python train.py --num_hidden_layers=10 --hidden_size=192 --num_attention_heads=6 --num_key_value_heads=6 --head_dim=32 --intermediate_size=1152 --vocab_size=2675 --hidden_act="swiglu" --norm="rmsnorm" --norm_place="pre" --norm_eps=1e-06 --positions="rope" --rope_theta=1390.0 --rope_fraction=1.0 --qk_norm=false --attn_scale=0.177 --bias="none" --tie_word_embeddings=false --parallel_block=false --init="uniform" --init_std_qkv=0.0361 --init_std_o=0.0 --init_std_up=0.0361 --init_std_down=0.0 --optimizer="adamw" --learning_rate=0.00217 --beta1=0.9 --beta2=0.98 --weight_decay=0.23 --lr_head=0.00551 --max_grad_norm=2.0 --warmup_steps=224 --schedule="wsd" --decay_fraction=0.428 --decay_shape="sqrt" --final_lr_fraction=0.0 --batch_tokens=32768 --max_seq_len=256 --doc_mask=false --train_tokens=132100000 --max_steps=4032 --dataset="wikipedia_en"
Each number is 500 + 40 x the weight over the matrix's rms, rounded and kept within 0 to 999. Layers, rows and columns count from 0. Numbers have three digits each.

# layer 3 MLP down (transposed), 1152x192, rms 0.0625, rows 446-517, columns 128-191
503520515574511480501510508523497493575508476517476525441487534505486540515477481505472493524522502560480474544526527453469532502492585442510462505503535385488551508455498521489482464550489484
435478595595494471482552416582477513506537442463483493521487492481492387447541505537506509509526476511526426507484505461548488399569466489496500584502508384487494498624484510544601481436504498
530513449485532521510431553420517530547548559515525503469521529491456485519509548533509497514458464554539478486463506508484554433432485475488488450390500576448506466413541467440490516509486556
474495456509563449457459518467504525522487467467512487541524547546484502468500500471525489515504516473487466492499561509464521573504448521459502475484469623581496552490505542458525442539554468
466461441487541521476444527491481449516579498500492441539476521419549546527537505486484523505501494449492507410469533506519526513479478491464456486537538674440498512467554488580531499519518504
449520534507478544523532504483522601541433477477535500428439458546521555493504479448466489468578433478463509496444572538540461488543459543493445516544472469528517493443540430543498435434519448
567475512424522561517480403485515471471502476478475563585498475442424591463524430483406477452534493401438522420472456459472547426457461593514446563542500586527504477538422529513436567593513514
468449494431507457496444469498510515484577417493556455556494550478512552484516594537464487573473551537459558493511510481542458475539431523534487495509441662471565577562554500594539459489439453
518521565463452509455582476518523523476505501459522546537530473553579498488606481519463480531480491528484529508498522521591464506389530517560511503559489345541482518544399483498538446517508504
437542537526466502487556486497594472513494540503485535477471432518406553517567514480432424532468470511465499444553445579557599492419547479516502471491432564484489525515471505541520481509538600
517567529483499461476470466458532475502467545480567508522500514497484531547531464492505540530565452436513447490529455438539498567488502468525472476518461577517414512461496522539481452542484510
557492500513452469495478510502463468525524427523482506498404463451513562465488499455375477561497500534492547554520526539440435435453494491542536476450442589573441470521464459438523461473491519
452489482523478537471469522531521515510499541458433530517504480554484537499540528427510564458475432571500624448524434469479571477554509473542454491479478535556443449527460454499528524483426506
430495515469468494489454499506498492393513485425460473531478490468540485517533503550537540503466492625537482498513428389538520483459539406572567510489555489495462554434516556560441537500442559
449508500553509496478472465462525585505518439478481467445469493510502527479569535471542502513500440522507470512507447463509445463547469480510477501483462260466491537576532433541524531481523454
492523504507455499571514512486511439482476383509557460486457487582609487557499580515524528549524553496496432485503534499523523542428499461478512452511437618511585499518462527501495543460552500
501560496563494556366459478582455536573431475511556517472579473440503536539491550600480453525490499539438441492432490454454512470513507519477513527580483759492532494412553430501532512501410468
472508455567552550441483454438533608521539577478457501514467514518462471488495536488509525423473493537506506544536449526511470529562535478505446513519509327493451460517517464505566504526478471
583446385472625500544466520487459530528549582573533370487486490483457516556378527471538599471489542455495501494441535425502524513554531484526335495488493400456590528476603513552489497509567487
490546485502537485470529519447511570390480563449513531532470546555509495505488475508533522477483518503545505530496507579461530523533490461493525505497522506495502515487526516500513510459495517
494452584472429543519563460554562463471473448515500484486477510472535482481468522481518515514573525518473445508519583547480491481524530496482471519490496377503449504544413467541531499578425464
533467494431509487500462526523483521441505554500535481614519516450528489483529549480476508496493564499517497497551527465524539457470477492603490468492469575571489454507521521538506548564510525
472476544520514536469558515472467436479472502486501501469500512503461538527485475513537412461501562530501444483458491478524514482480546503468509542455534512458560500494490527499510473474434462
457507533514527539519492458492564484510489577539498503465501497517535504467515491547432486499543556452514428507443581517528496477520488552533493505521528384531549529536492484454533536593492512
447393578529498503553493428507515546458507501505354616585507500280533497424468466543386444499443551527494477484556500363483409427519537495496568558495582576446534471444465391512431541527489533
453460526483448529542529407520506585534434511476535506521480523491462600489435509488437455544585545524510500516573529465399423520523413412467514493483486583480519426508457533513415529474476477
479490503537469469538486529507536497550400480551456510471497524498507464542534466480517500512480471485508473491433481523470470490466485471408480508541501524488493450488531473509490482540501447
489489511511494520481495519455484510483599494504506435522591494483495515554488516499499506527540495491550546521533531534436508470463407534540480499464496603474536538531539482484464551489524522
452475591526440456492444472482479532470575518474512459523477488474479554453479504449480489474567500525558472483511503525485536514522495441535505472534442439489493547505476511487472420434509502
510447457376508524607525552545545537509507524553534489429526560589512487540505464504468506452503495480482589484508436451531503588549532495538487476490497431513416482415545494516464510556517495
595495504501614588514477513639444528499487490476585580474520466506531458468459540560499502478549559518474495487466524518473509458532464522457494560446505603463500502500513528469583564467441490
501598407434496467497524561504485522568505537476519521463506496531569535582462452473498441496526525442461472439495491455516530380547534495520433504509500597542537418427584520493397532498605505
449496503544527479538607503496492531442480500444442509516499510483487522632470497399501503516463434397502528498515475521579447618553555553516479465472531576519485496513499430500520436478479469
488493487459489496520455501541553489468516516480549495520512509540485466568480485513535492483451539512507521493509467483513503455556481556527412546486447672540533477489534497483515498528514486
509478509468453525488479477512463550428505498500447473520578480419521503463498482483489513516492454546482452494525520493445484449495488457505497499507466512474516520542474474514485510437480504
525519521458552452524471440425493587499471555445487471536529557520441509493490506551534497453515547541540516456542496419498535496525468503526530552465496300543546522597445480495526508495443465
471532552501428503526509492422459480465463488460553492551570488489463462486562402420361596465515490442513459531446479429524426499459555536523508551441517477400506504509503527562496416505484586
441475435529498552493583527498562525496454440443554515423527478532443579592516450547476513421552527506447541482535523438549537463548527550488515434353517448516564514427581489474450622484433528
460501572558473427560474392461497398522476550467473543494494450382433419509478541501452470500521531429555469511444516547527534527519534591529563515558537435511562520561460471506564468499438547
511487517527569587512576470506495483490459483480517561437512414468482554542572545464451493470428474524540562507448498550485555476498516517538449530551538449525485527486545445522528562508460531
478447519529500493474530389550454514520521563472452568552417477505474475510554509533476490488541490538544497497503511505482533463446480494442485503539492475568479491544469495439526494449521436
446526596460500465560519486492551512496515482503418512518524471415441544521461430526478514484485434491505490486534455474538503563547556511497510547453529670572465492492508464477497472525507474
479547485522531508516513536462460480466515487487517484523464534576491529567497479557486536447520511395505522500496524457451506505576506468503471495474519535526610408461515563470458556527510522
520492423489474467483543522460451536527518505531491501548480514540473537504433466521490544481471494507478516519518517482535512510454532461471445493454529586500418471464494466477460484502466532
503520428495490453516500490437499547519599461491549488520581509427535487423422502561411493591482536500499428570449512461473487543408519573433395598535500533500546434394549547492417455558481466
505564590556498514455373407547394548568551498517462455543491446371502475417460601556398501588550498530475423600462607547442565480430409589525481474541449572345557562472461463494547480460422577
474548501557508541550538514518550510546453513496460531448471468450513515527541620500487458540510523491428444472477477486459443560545519456544485490514526402482439510452496506497546533562494476
520533452478522511489500483447482484514486485489396565483573397434482403485546470523482516513447435540469500460497498503506526509527486465525532469506516312499526554557483456503521472459483514
471537509441502483438460484503435558500509532509498502472471573542464567536457462430487549486486470458474508509486520549473559519473456508492534499468523508560520512511517529470493491472466450
483511540504533497480479448466482500539498477380524444505442510376509482414468502533449469562511577542489429601496542464477543547473482553536509531538509346418515565528467442545550546520453488
474487533418475550462501622557467604467469506534503538425525390555464525450464503448475512516505470463524491527497533506527482440487436505476442470393473667554438464540554512438462531546531526
515467459510490552524479498505533502535582448416504482497524478523507504440521544533555540506488511508566466446511454450526499577508557508480450522508504556470501465464604475522519535518544443
444477479544535446488469588505505511456454522541500482411468532546457460505465537425518506480481476465523564474493414517494513533556579512460476477419485547545483434471542515504478577453481512
491466501543421525520508461567500543468487474510434483471547543470459492501529527494508487551507478582469485519482452520513489505487431543517524530500523456424479470473510490496471462502514537
472474491516485516421505483453452532508593518441451529530548489382479466445532538508471541492423522542569478463461469533487453531524483515492552513512473651448504534478480530501564520491528513
490478497529442468522505495516468485473503476512498570550468475481475395455501490549448508538416536483537448574514481493529500506468498597498519485558529290470421538506495538461478491502524484
473457490506433502480511518501460521456498524433550466506516450474545468472552583526462483502526514517444496463488464473467505480481431518525517492515449533443493476475510515567475460543487521
487457476498513451527485497523469518500533513540482422489541498558534520447470515497497553554491512495549553511554474543511497489516491526464492540509516490507528505551546537467572523489511458
474562495498496531499545448514528442475413488518454481467496502501494502505569467517544478466499470535525575527484467505533513505484479465462509517505495424479493545491438467515475550473480456
548461499526515450491468508530483530500535493499480576561511495480510455522517503581463532429452531457504437490488494482446474542542508473531511525472429486490463520521504489493532457492516539
519557478543565473441540525411479513522515514500490510526455422421482439510514467396533518493493444502491506475472491563434572516438491538578420516509562351478481546504516480561509445487530584
519491415464508563522520488444520443438477446526513505573521468535457488509466480437565566475471523484508578522455480462443536550501445439504590469492469426578460464570476536433504439456519569
480458536563519479467479493503459542481459503424523446464445537445516552517458460554462458500527487464497507476583528448494459502413534451555481545523538642479520490420483491507519471514483440
464512453487507483453495528474532440483482481520515529501568502527502480510525510492520457506426489465461537550471488510525431510447518493548482495471511326511511507566547512490479496622452498
468618536497488460412520378455466506578481455520546463482516511492478450525457515635433459504511568555412414553493491476527453523472522458508521581483466578518514469390503476444478511554506482
530467450495494450564468515528552501438533473533526531472566463445535480483507547429496506561462503508503566504561518529515506543529514508503487493477457576504500500463465480506537515436510453
499530496563528553511493484493535500519472555470470447569466482441498540580570525517512523488459443528462506430514509450505510499440514487461499515485498601541439539442456471468565526481521481
529464506458420456505497507613506439483493465493500478461487484571506482547430526474477467490483486536546525471479493443499513464509526482517472428493433427523493475487482537423458535471514515
485461457493476449518483499516507501460512530524554462496567523567516493508453503448521500516467451471644511466515492531492513473476470472495489486525443355507526503550461467501494503428465482
552468424488458482552534524548512503534496543549486512548482389498584500430490515518520445494493497449504579465495551542492532487521457558549510453519560546522484527564494470470471577529441556
487510483461554450432462537512499538546520555462450471488545506444569422515491512534424488441458475531507497478542495504547503452459551456560497484488502499474445472459453483468504423526444453
490439472467501520489479534523470479559502448512522555434518485520493552488437457483452505432539422465456539468413497470512473541531566470522481520548562592484592457394558515437454542586508532
# layer 3 MLP gate, 1152x192, rms 0.0655, rows 447-517, columns 128-191
434483466610435498459495490479511519449462574468448546487444489527466487513484537481532450495500470489539479531539482452458480412498547516501473500535558417510550453504487498523634374423544527
519495534496449533445499497492510485496485458490472452479491513528479484503490579562427417468480571491591510420536626444431580504481524502551544528525572488488547566506499585488592483484504492
425516499446522460541453537556470419557483571555485512587460537571442424488514504501476528567461474552474527511454460485536520566505486440493440518538482547540512577499484535529612493496567505
548492582433559536472492484513461468473556488511478531489552527527421433526542510483505530499498536473479514464524572542420471465458488522491485513502528494486558479558499505488556466498508546
600523493539448553450526539414454522563512582483484459485483538541495483469507582492534466526508505453528584552468481451506413470485431530432548477535483459433471537539528468462505548488476527
495496449579552504493511542489414503424518582510562509423473521486451440560546464496562542488573562581521546525470570493487517515527515530496490413527476472541523465468581508470470469576488451
529446446514440515530538519488508509506511499487478456450479478486503449533527532517523433486422624571509403596507515548537498519407500449506537504489440513480431489486600510576524480534475565
439524531475555527514542483497420464496487405484435489473491468534520535575502543549481446510497548539622480442598533421437476560524499568460548539533521510506459604579460455447526560553461579
531535505517500534520545416474489481467416459481519511449449485456492514527518488524483498514484476479506578508474558504484448472505481486510517517511499470456549535466463513479519469485543483
482518504464495437533460496515495445484517546501546497572507475503493526540519567494446517468536460520506484506526483494534483528551536494465428527524520484470452542503459493540492508486557511
460414465501466563540494540428499540475534528537499511488473489504497554537564500463453510471459519559530515472531510536518399460441465467481550525467542484507501524527527511557439512475489495
457525466525500411520524547483446491511445510506602495532496601468515418512488466520448487518468511536606438391451433483450602492514548478476482463505485493549564446478565526522517534525527523
527468488566509564422556504454484508561503412469445548512492490509488507430498544493488514394650634482516510508517442427543487448492419424505539504494487470495558463489446490473547517584505379
558505396521522530536443457472518460438448427466536465516457523488487465519486534518487518535538533419531463477525506516523452470504511525472462521485531483390542476439400495543499492592539506
482440413489474491545418502580533542480470478542471453502555543447428508538484475511485542478472532493545481497472453578520512548421546516510433532513553496444527494513475551556610480497486408
576558456519450492466502457506573588543522599488561499566433521418518446575532582520447484440486561548571430555551405518551500458451516489445520481502411566517509543473492432359481489396402546
554482539449489545515526423466480510477520451521535497488510513487496483576492459450495465488541459494443512464472507459462420435522502470554533467567418496375535583484440438440513522484502470
591514608531548547467492435506476518516491529464473452446477534470447510530544483534554508543493503534503556518497533471460575516473529504508556501486493490466506561542519433453601450543510519
514464478477537486562459492477469500528439447516505521559502429458527563552500482539451547488503504489546475460484599477491484517495499525543518534531403528503484526474573507518508509524459531
477413576475439533505509452544516508520498566387503480506452556440470448560493539476518475548485541437561538481517459581495491454529413423506575483506564448483485532520513517517481479503585500
509467512502468540472455382488547558506448463520529478466500487469527557485559480475525420502497498488478491516508567486551510447541510461526488495528456511477476466478517493545496520565490542
534532505529517546520508467510488503515442462494500461514476576534484506506533520473509462554485521533519472531599502577461488476507496502472510508515503494441557584501464482530497502531494471
506537517513486472484472494430515518442561457417502464590484584439467395503557529462478492402487580555451485549567439582487527482497497470490501441504544489483426541478537533518460428412487486
431462539510432461473512462498514510486577648502462542580507497538558448430471628525491493571609475492452455435478503436581584509536505637555536564423499485552493511601559508424407542438448611
486487538447475533546521503525515526505517532499489488469517513498493556464475542521573491578504533506438434516556529452495451555491499452511533520500483435436471505521543449479503562567487546
486513509511475497492544547539453513524556465477525463491513453516530516473487513494543508479508480423486494450507534487504538502509493554493488607525478511571487511504450460507474509425477532
427520498469491437469443549536481537527487495479502474565511468455590445483477443500517490509441503409502442489477537510580440525496544491563513498495507465515416458490459420466505455462455480
518433519443505512498515567555490448498556524473495563423512560520521482504520519486568515546488436435484506508485650521400467470537490429484530488477525487516469484495496468515451533524497517
581490455529537483445463427474476496485424512469523452547493448438532527558597504471532473626402428596487410540482453500477436529479489562559494423504497491374508498432529435491488450530516453
451518524472527382468475543559496550547585532520484495545585401468538501518492532497451512457482475531560495433497534479516530523477522563499465454555510485440499489519520501491498506509530536
509504544468491478515452481467475477480519519392521533502493525524463462453572548541477493490459469535472448611556513499505496535485541465525585505504575472509469508528496487474502479479515557
523539527517539444531542534460415518560532549488411524489535483497538564479505449510513520525470528530478479398493482545488514432480528605477559544543472549481480521525563472534508494465412451
508465515514493497513487475478504492471496496420527515483411504512501506514540485515505497479478593581477501528562520495497517510513444545494469552500508493476564534500492504528542479484438486
510539491527514466443530457473504565484500525478549519535470545449459480479429472537476458540499463496505464555458470521488492558429491564479551486519517497488435491463484483479487487501505549
501421404500481535528511552423496492507404488508495480426472486513542432512481422453429463516425464531543569457448503514490544461562480510597421552539435397476558491556486530518569441474570471
466520469499589482479515472484428477566467468514328503502492501413497498522556581464450503546451469556447535472549485425463463584463546605442513578481451488469437580497379454445528496526478522
526510469530517506446557475508552566461510460455492489509522533529481526476520440516500491620431351493431456511510492656471427547491471529530454456527499481463520458473503497608496501526504530
481486445598535442511517438490511443482498495404485541538472528501421491590449442476462489481525431465476548543533478449490548455501441474582476486544505407511536505449467527475503381468479547
561503587455462467461497424461532473430503493474513517501507526556473465413526480450500536487603442530489469537461548427430474487569470472491540465468486477549430465447455452401435498478559482
529497461527494472476474504472429464540532543504473476492520480590568520440519545539519442475464465526530573455491531460501571500515552538545487487499563467513481516475488540453584473455506461
475483458539442488497468565553531533424548564484493439475456538512462422511518427480546464507492528538510425546499420487511565463418487455552431538541536451551501508513538513452490512425546532
494525460504493478500503523487478498464540503517485538433544505513454429468508483498540507512513435466468496545488539488492493520458510485577492510515485507496449425465502534552529543535546560
554525501441446544529594498543501470511467478502493512544470512516494468501523538522539494560520536482471475482490488550520496518485516502475530582502574498521497468550468506501549533479518444
530475487506466481533440495460478535553554346449476474514563481440497578459472602456462540478500489416441459444506537390488516426557471499510455512511384442415521511470475504382539385472455492
544527401533570473439402418528638560516481512332590479519454562362484415556504508538444434535386417528436347533484507609436427480428530559471482441519487523372512409478560503439473439463470520
550531460463529490554529485525455486538542485511483528510425488542482447456486470536502477479438552526544468461566545535540519470519520556517558494489430532592450521507557553500468537479494505
469502444437562422418480513552523501528462474548499492486496437444476441480527545499453495530464510450504524467498519593497526560568498475478510525539535438489516469587499445527510449494552506
462509450482481482556481491472473436493488468542494541529464500537520483546499542515438453531516537491515485535485509521533535568507548524484526578582478499526509497487545514558499523546498485
491498487475511355600503450472517392506501542495478518461473532452537458498506474522460477543494514454458474453461513522644534515459481535513581628496537470526423507486544452464578427490405571
476434527560567523537473470463541517535515435399507470509478522447582446539459444497506468410552497504512564393422479463434507562560514418484515515537514471439550482540380494562607495497500426
498478419534523482530500453517465486432456416526445452517456483449538537536570504588444454508467473535500500508471565548534493506490487526472493505559448471437491487399495451562485474514537526
529490425529551482519438515516519577559579510366485474550546453507500443476489573563488505545527495481453471464482532543462466503510507539480528488487512427463480443560544498493437474495485508
508507506532528518505489440482503494537493474527520517577537489518495521519548443452534519487455461471468522531486530532477418515490519476565502520518549527460538500516543510459535468512461472
526545467485555506508438439493472484470469506476499518595490560483549495520484526471557454462481501501532479483472460524455504480531559522552493512522534499520466454471555464535570516468493439
530444519490630502560580527487534480560482479446473441463513494442526538540570502482507582470513449593472484499512489514457470523516474476487524473490521493436502502545454476523505460474402512
549524489523501492575514463482528531595510496417487490444557496505531446474425485510521515443509487476489520513520518436492477549461471441487505476484468487501484495426457507509509500455476473
546525489510574498509472508542464550513520474531509493546458491481461499531489550556495527512543471544515516486477464487525458529460481590525505531490456514527435522500523465454508523497489524
512481485499519558533527461495488567490459497490474557496515435504525449548490506491463510511424469519513438570519595459449449584480502526569522488581466546481467495523468516511466515540480578
469471419487528470480510494520500505500594529493486528562522498532544442510519518478496530506492518509477476414457502540458513536546502523507423553537522500517490487556515579505486539495457522
483575536509546415483468470491508544513432543475506455552454438505436526561554524501499489448473454481497471548530471496484418493494517583519594532496458428479478493511546486439491453569464541
466562504514549497406537536517490535476492461486511472459490557453508521479541437504536462556501512555488524505527485540524492485500472616560538542554552505496500511427540379532445529603499412
475572457517465468540524462542554513540495435483498466466490453499545494559530444573451517610454486520501461403539490551450529559496528562529492485561534466527443511519519467531584494606491478
487496503493486445466510491525513494455552488458514500494470560506493463453537518459425421487572535460553454490490486476504531492494476498477480494437538530557515496494509513479525492491489493
529528553544536452533512540512436533474549491475496504607458452425480553529498531486473481454494486564486493538516520475506517455396512520523509470627479503520442493473488467371483468475468532
459506492527486454451556562485498478488519534479476522507476497541511413487450516568445498521498444557415474480483475511519478508516500493493532544521435498592545534555543478485439510499484534
480499487536485496603516503542482501489430522426569450493510496431539519502479559555522512535522504555480437451503536508524537504515479546411520538517425467526454526478536446512459532518525596
497491472479462479425490561490453456513451439469537512480466523535503481536484440497494482487498527555543470499464458434511547475497545543526481530499427493575465569443462537541484537495502495
492450534472468533533464546552513455524510504537500454492555520524490518478519467486448482487485537542505523484476494461474529484549543452432448487506470492427535524532507518478540435452489436
491521492518544476484551540558507499510527483493484554453503554494575492500457508519519500526549511447520518545524560523498441543439516501448549488516443507475475489383438438487441596567489396
485499527578485513529517538477470587515497497521515485547513503512489572505451568507482511454529526550543541587483495435528513505456521417576532448502509512519555557507519459491513486502557505
542458671504515507429483445502435542457476527492425492514525535533397503476529477464572518507581522521487516496516494552470543450420498415520433440545530478563527543534515458472511502465552492
# layer 3 MLP up, 1152x192, rms 0.0649, rows 447-517, columns 128-191
539524584402537437541519489520523478580508439488554483492532531463596471470522487572492531530472552539484474416482570535553515580527432485507606547484512477492419542557476498470451556545401452
495525468504461552446478518495492533514490485523510464489528473509468476516462600552413425513430531509564506464481535509419597505482525523502506472475510583495505572498538550484524502465500461
481463523501474498538454537516461470463510544551498484514433501522443457494475483489543473568493535565488551486529505538507524560548510414493473539506495540450586564500461493572546520459509439
568510527467521577509498485478524487498493503502478498479537534477411484517529510455558480468493569506456522518487468565409457486467528506496510488459511504472577424560523539498525495530460481
471458412527472482511506411489549523505423432544483491515479478547490506509499451494420494521463484475483504583495457597551508444529495484466476542548562529450510446481529503538498486523504486
470523569462507490588499514551524480511540448513489488594443500488463540546495515458442455465494564507475450419599488502593478505504493595505577508488479550412490514471488458603498495517473542
469486547519476436510532541458493442534555496446454547510511445542579405500552429510437500465481517518451531489517507450560515567473502418556419624547436515463511525538552496550495466480600450
537492490487441379511494499497573529511509576460518520559507547488546454481524495522547531481504419471436534524443518587577509471394501438490491486525537368510535418445513545485507446423526490
486508539461487466474463499514559538508524499511516485536489432553490505512510490491536509539505498519524507556618439574564544482420451472483513490496416517462564454504481470532495512514487488
471507524510509489505477469535476549538495521478568507471518494499495519540458610529493509499562482533502523566523534531545486500495463447469477503521491493465470481483557493513519514512525534
532508476543477486534590482477425562545424531508461495407430566498478480484560523553508451554484488588479534592512498550595493508445502504479515491531456531520422476563555471512491455567590599
494516501522573451598469469551455501511450536442527533557512527482561448418493484542440534536457573484591489488511486596466459565464565576482543475499516577453451471484536438502501521508446544
424506411487441511470521578532515493476534522556433542486509454476518472484509500519421525525451533516470516525535476517532480474503522506574477586460549449541470501482495539484446508525542527
478510516442570504455471470519432529557503553527522508458511573509493526494549469453491479530512413521453532484480441446488450486501507479564611508494491459472537532558581438455511497481454436
463421560511485546442458481592508448470514524483449492473506513492486451513514454527579440502509536523551400511474424515512566508464515539563464580488502513525469552505507498512546466469503511
599519557518414508496569441524641572475511584461551515512451500452553490496476573508469476428524559474547388499529435529545413469502529543449471574518478488536511531427437385481477496498422507
503495473428516546496457494477456519488481549539525482498492597421462528473619526549460467516498503490464527437533545470536461474627537458461502507509463528452480541525461499445520451508503462
566508497579539600465496461509430472516512547521469416453478506461413568544488458495532520522458518564442526526461480444446514538487546511503427481476465585459557507467648475538486480565478467
552464560484503503477468471522503515474467483501474516510402468550540530496458438504468566496497531426509527448514551477461519504473490516466502523491478495513560498508497529518499476494511456
518525491503539475509503511493574484479518415535473542463527458558565540428461470548477508487591514527453458500515606430504498550510549588542448553520501485539513492475428474468570508514403510
524496486526495528496509505578587483502509481465544447533472478462544616531483480484528515471461483505521535498513510507453532487514541452552414504509517492532505488461488506509490474475497553
478492562505525502526533531469484498523524554527467477426481470535447429529474497559567460483436482544520545449467491520516518533507513512470503542500581492546569488545468527483467510482489524
492477452458554502554479494472409384495449548622506587516481495496521531556427465503489495540457445507540552446407533428553454517450554546484530488498451565511511541448525478464439561477502561
543536640492575513495470484456468477448489476370550465543453559529437484496503493523555464471550549556465490567509459472472506489495486439518537469456513472497530584532470505403411457363499470
415476542489454513486522407498594486492441511447516487499524556524450528521489515548492439473523450620559517507547461511421542525473447489508516414522565529466408507520495527486544511500493437
500499446511554503506557533482479561512491489501514495519446444470558535528461505548471477465468492474507523463514498581527512478510526537436487544500524554540433532519462507511482552544471474
445531425474482448486456495654540586531530464488477439556519484465550449461455504516475504525532505391461465524486543510541445594497520540485496500476500466485522387485492408535519442535511470
478555536492504460484497506519543487525546454494524458592496558500498515494482541540509570497520510543554516503503394468533531521498532534488508479487501486559488528513528431458526469486502612
593397527512506572522559473425415532467482564540524434466486522560434497526514537491622525515544541498513582526573487408467511464529468482554435440496421527537529539450505506549479496554487495
529459483529449450534486461470499513412502457509539467521462466432442562486487499470467530523422527506472489541542544546527454560494557541504447461381455499578452519505507431496465496468513522
486505466549502492534481489486464515423462548462496503521448492472479497525556535502464462457464475538435443595505415517518470468498578490541534518509581549499478492540515488520465517481527522
503447458506475502447490469499488516510473487497586516461555499412511439455514509488472491543588523520522451497522588433532498503561466496506507433455411465481480483470558504551530469553451617
528478501504494500529488467498513544481525508474529500499439502521454534497503472503500495438527552561504466523511449534498469506535465548446394480511482566435539504467535515508528492482466488
499507460496503493537484516509504430489524508503490479555487516484456480545472520469467473482496489483518454497471452457493494571477508539501489451531488478492546521470494546492559442509518459
547511629464577439451488429508429494478614511497480551574506511504478535459565549507492483521581525490507457503545477445433531490432517470487580495484516533569433538474398516425473537453490510
510491502600464540526494393500470500501553552487536553561503471496456389498406436481466429493489548434446429575467565524514437433488460497506469492478612467484498501508510512542462509513506571
448459474484630621496493560497443473512535595423470503433568566476489641429431513513549532426531494621549540564525598549450459447458483456472515417433446453448489556471479491565496604460498556
531473583426437506517511532514551493591545497521467478507497469449612467432576549517494503513464561516476412424481523522505439574544527534411587553461529520529417509554491427460540559434462512
455529538431541427500467512554505492511552494514445492519477547495541438481489548515443454442526562497495517491487447431499544529465522490518483549540453535549492546505456489479570502437429500
474468580453520501533525469477521507489485495487468610532486543474469489533474467455494545484538509479471473515540501521501449499474461468481558511515462451511460537522417506513509490469467490
516565512514513526421429497536540547458493535489507457467507509502426431464456473423513511503509379517513469573430431502487502541461474509518464495543470534547515510489509461404464509378524527
508528518482521513515499454486397462530453534483505473464509490460482441455447565544441462523516516514462493485524536526536506437556487558537619518444494492466499527437499484517479529503449538
528538513473466531498577488495406521522444529543489493567471464514520488536486541517520493494480499549441527472486512472483466528449515510487509537488513546543500479524497499475483537423525489
514634375582546516476385432486539543535434424452593450490420529407570494509563475489490440523419506460452467393483517587480430487557533556500610490530428512391459467448485526551534475512432466
455567530350507402510416502472576398526599568429399598611522369416590531547499552428460416473559452394489365435362451465469389503458452509571532465507574476457367571375478426447536445521451413
539523519536491524503462527468463483486519459463471569531505524464556492516561510466519530520565552475417459554521512466512424517503551537491503505557480513455549559421477531413493465477472501
516528526540498488556517474429527500475486504460476518465524494499520527521513450567483543518429476521534437509509527476510452506394559534472585542523489521484472518474506561477547504556481548
482523542510474495481490510472429532484431521506530509467478469551516468508550474585504485524554500498479543506478521471422499418484542509459530506529437486484558486495565515467462485529554535
538463519540454569474476511553526541555532479440515515556487470435467486475524518503514486517545541497591451524581512491362495514543472491513501447549521469455567487546406504513491535445517436
518497511516605553558424467517502554496476431440511459504543484509541454521498426521539514416540444515520590424433526500436483617514541410447520404465453548410538463524476463535560492525549457
460499427494494422539499522524542459445529482559472497505480401532442554460499529473473488538524512503523523451503472493472546510478446508455468542539502533510458498527551457459447513462483484
537508437547487495444475583467452565513513533448516494450589457513451469469513508500507560521487460470408524451488524484471519501516493485445512512537449476514533443496531471512517458481561494
531514482475498477462421477517560481502534558510526491474447511504558470514486535539435422520585508475558468505466562453458494517531513511478485457499550479501470503486455493452505479525495498
497567484541570406555485521509547523512499467548530543560498458388513474505531495502488577569492501475498432480512495490513479524465514553569584521493544504425459520465513455489463484500404488
449559445549383475482469493505444481469506503567514611530524408477535460513437503536480442564486559381525498510501537490550522501449545582528515525556507450556444520463477504437547499494538516
554450438536521491524512473514523493518445442491547498513487549451542512548498477504532553465499541507489475515500490498522475554493559445467485450517454556543502480442499476516490563502471499
468506491516533512449573560518469424481484485542491493517465540473511512540484488503494584488515503491551557463528513493477474489481472456514554543496431502491519533504502501530533502589499470
509526510496524464526487569468533374405529531482519460509496593443486469506487531462542511490490485502511530421450479550561558491594535487522626485523466510523519525487532526541512477484477500
450522506516520522547550507475436506519471486523535490524462489439470509558448472515486397536486497576490548522522456476567502499416449506426516512505511472492483506435430522529498532484505469
523493451495534523541487465512551430504598483522475585527449510379544426528508491488505456535440552556511490442489525559450526513485531475454507466498574525438501494514506501538505543481503495
547528485484470514550487530484541470521530530532500563543545399517561505460508482510522534473491559543523441602497512501445405377472567577521490503542466516501490401493462516515531585555560491
537530458544474516581492426529476449533425484468508430453492522492524570541507452541473469514480472475504552510534537517432497501404476502522523483561496546412538509373510527481541561568448366
502496515484482537556556508502455500520487529506417485524539486522449538546533427480472491507479488574520500532527463508432530451490497538510531462476528548454528574515504425481507460452531501
500467439470450539550459506535523545438571557454471521551473514505475440525512567523494492460418581465495411480492504622542574507450494522456481559502487516621451512540420492498474481430443513
466524488471527492474519577501467495544462471459496491490481490531507417498487505553487448447451511523493493510513519510509477504535466467529538539514428522517559500529591529484490470597518523
502516425526538478527459442487454516548384554461580495542459471447547497465500545542508501532398513531546441505522518499531515553483475542452555511504444525514436513450517452513451584487496574
466510521562515443553530533552472537500509498497535560514525479470491521496540526461380573518486495528477471497496514502497472499475527544517555535516476512498510416490581503487537478568518496
473573511570543484513528448512484540522509502552487554492451438484511456484514520504483534548538523483449454464561509439517572492459532536526478494483505516526447534528433516455451458454547585
519524599511521509496456484514603531506566439500503503470454550515536512452493542483507468570534489488534474473547500485437430533516442427570509462493538515453414486491465540525505513546543462
481448460529451528550540612524516507484519529500468515482507524547458488493519515520497499474458505513521461418498532485542536497538503558517502527493476493530538501572482543524477506481472543
482533564501567556449493547527478434430535551448481501478464570442450505597526492485540540524560533557484461491479426551444582469462575438496504495572630507565534589496507471521473548517490425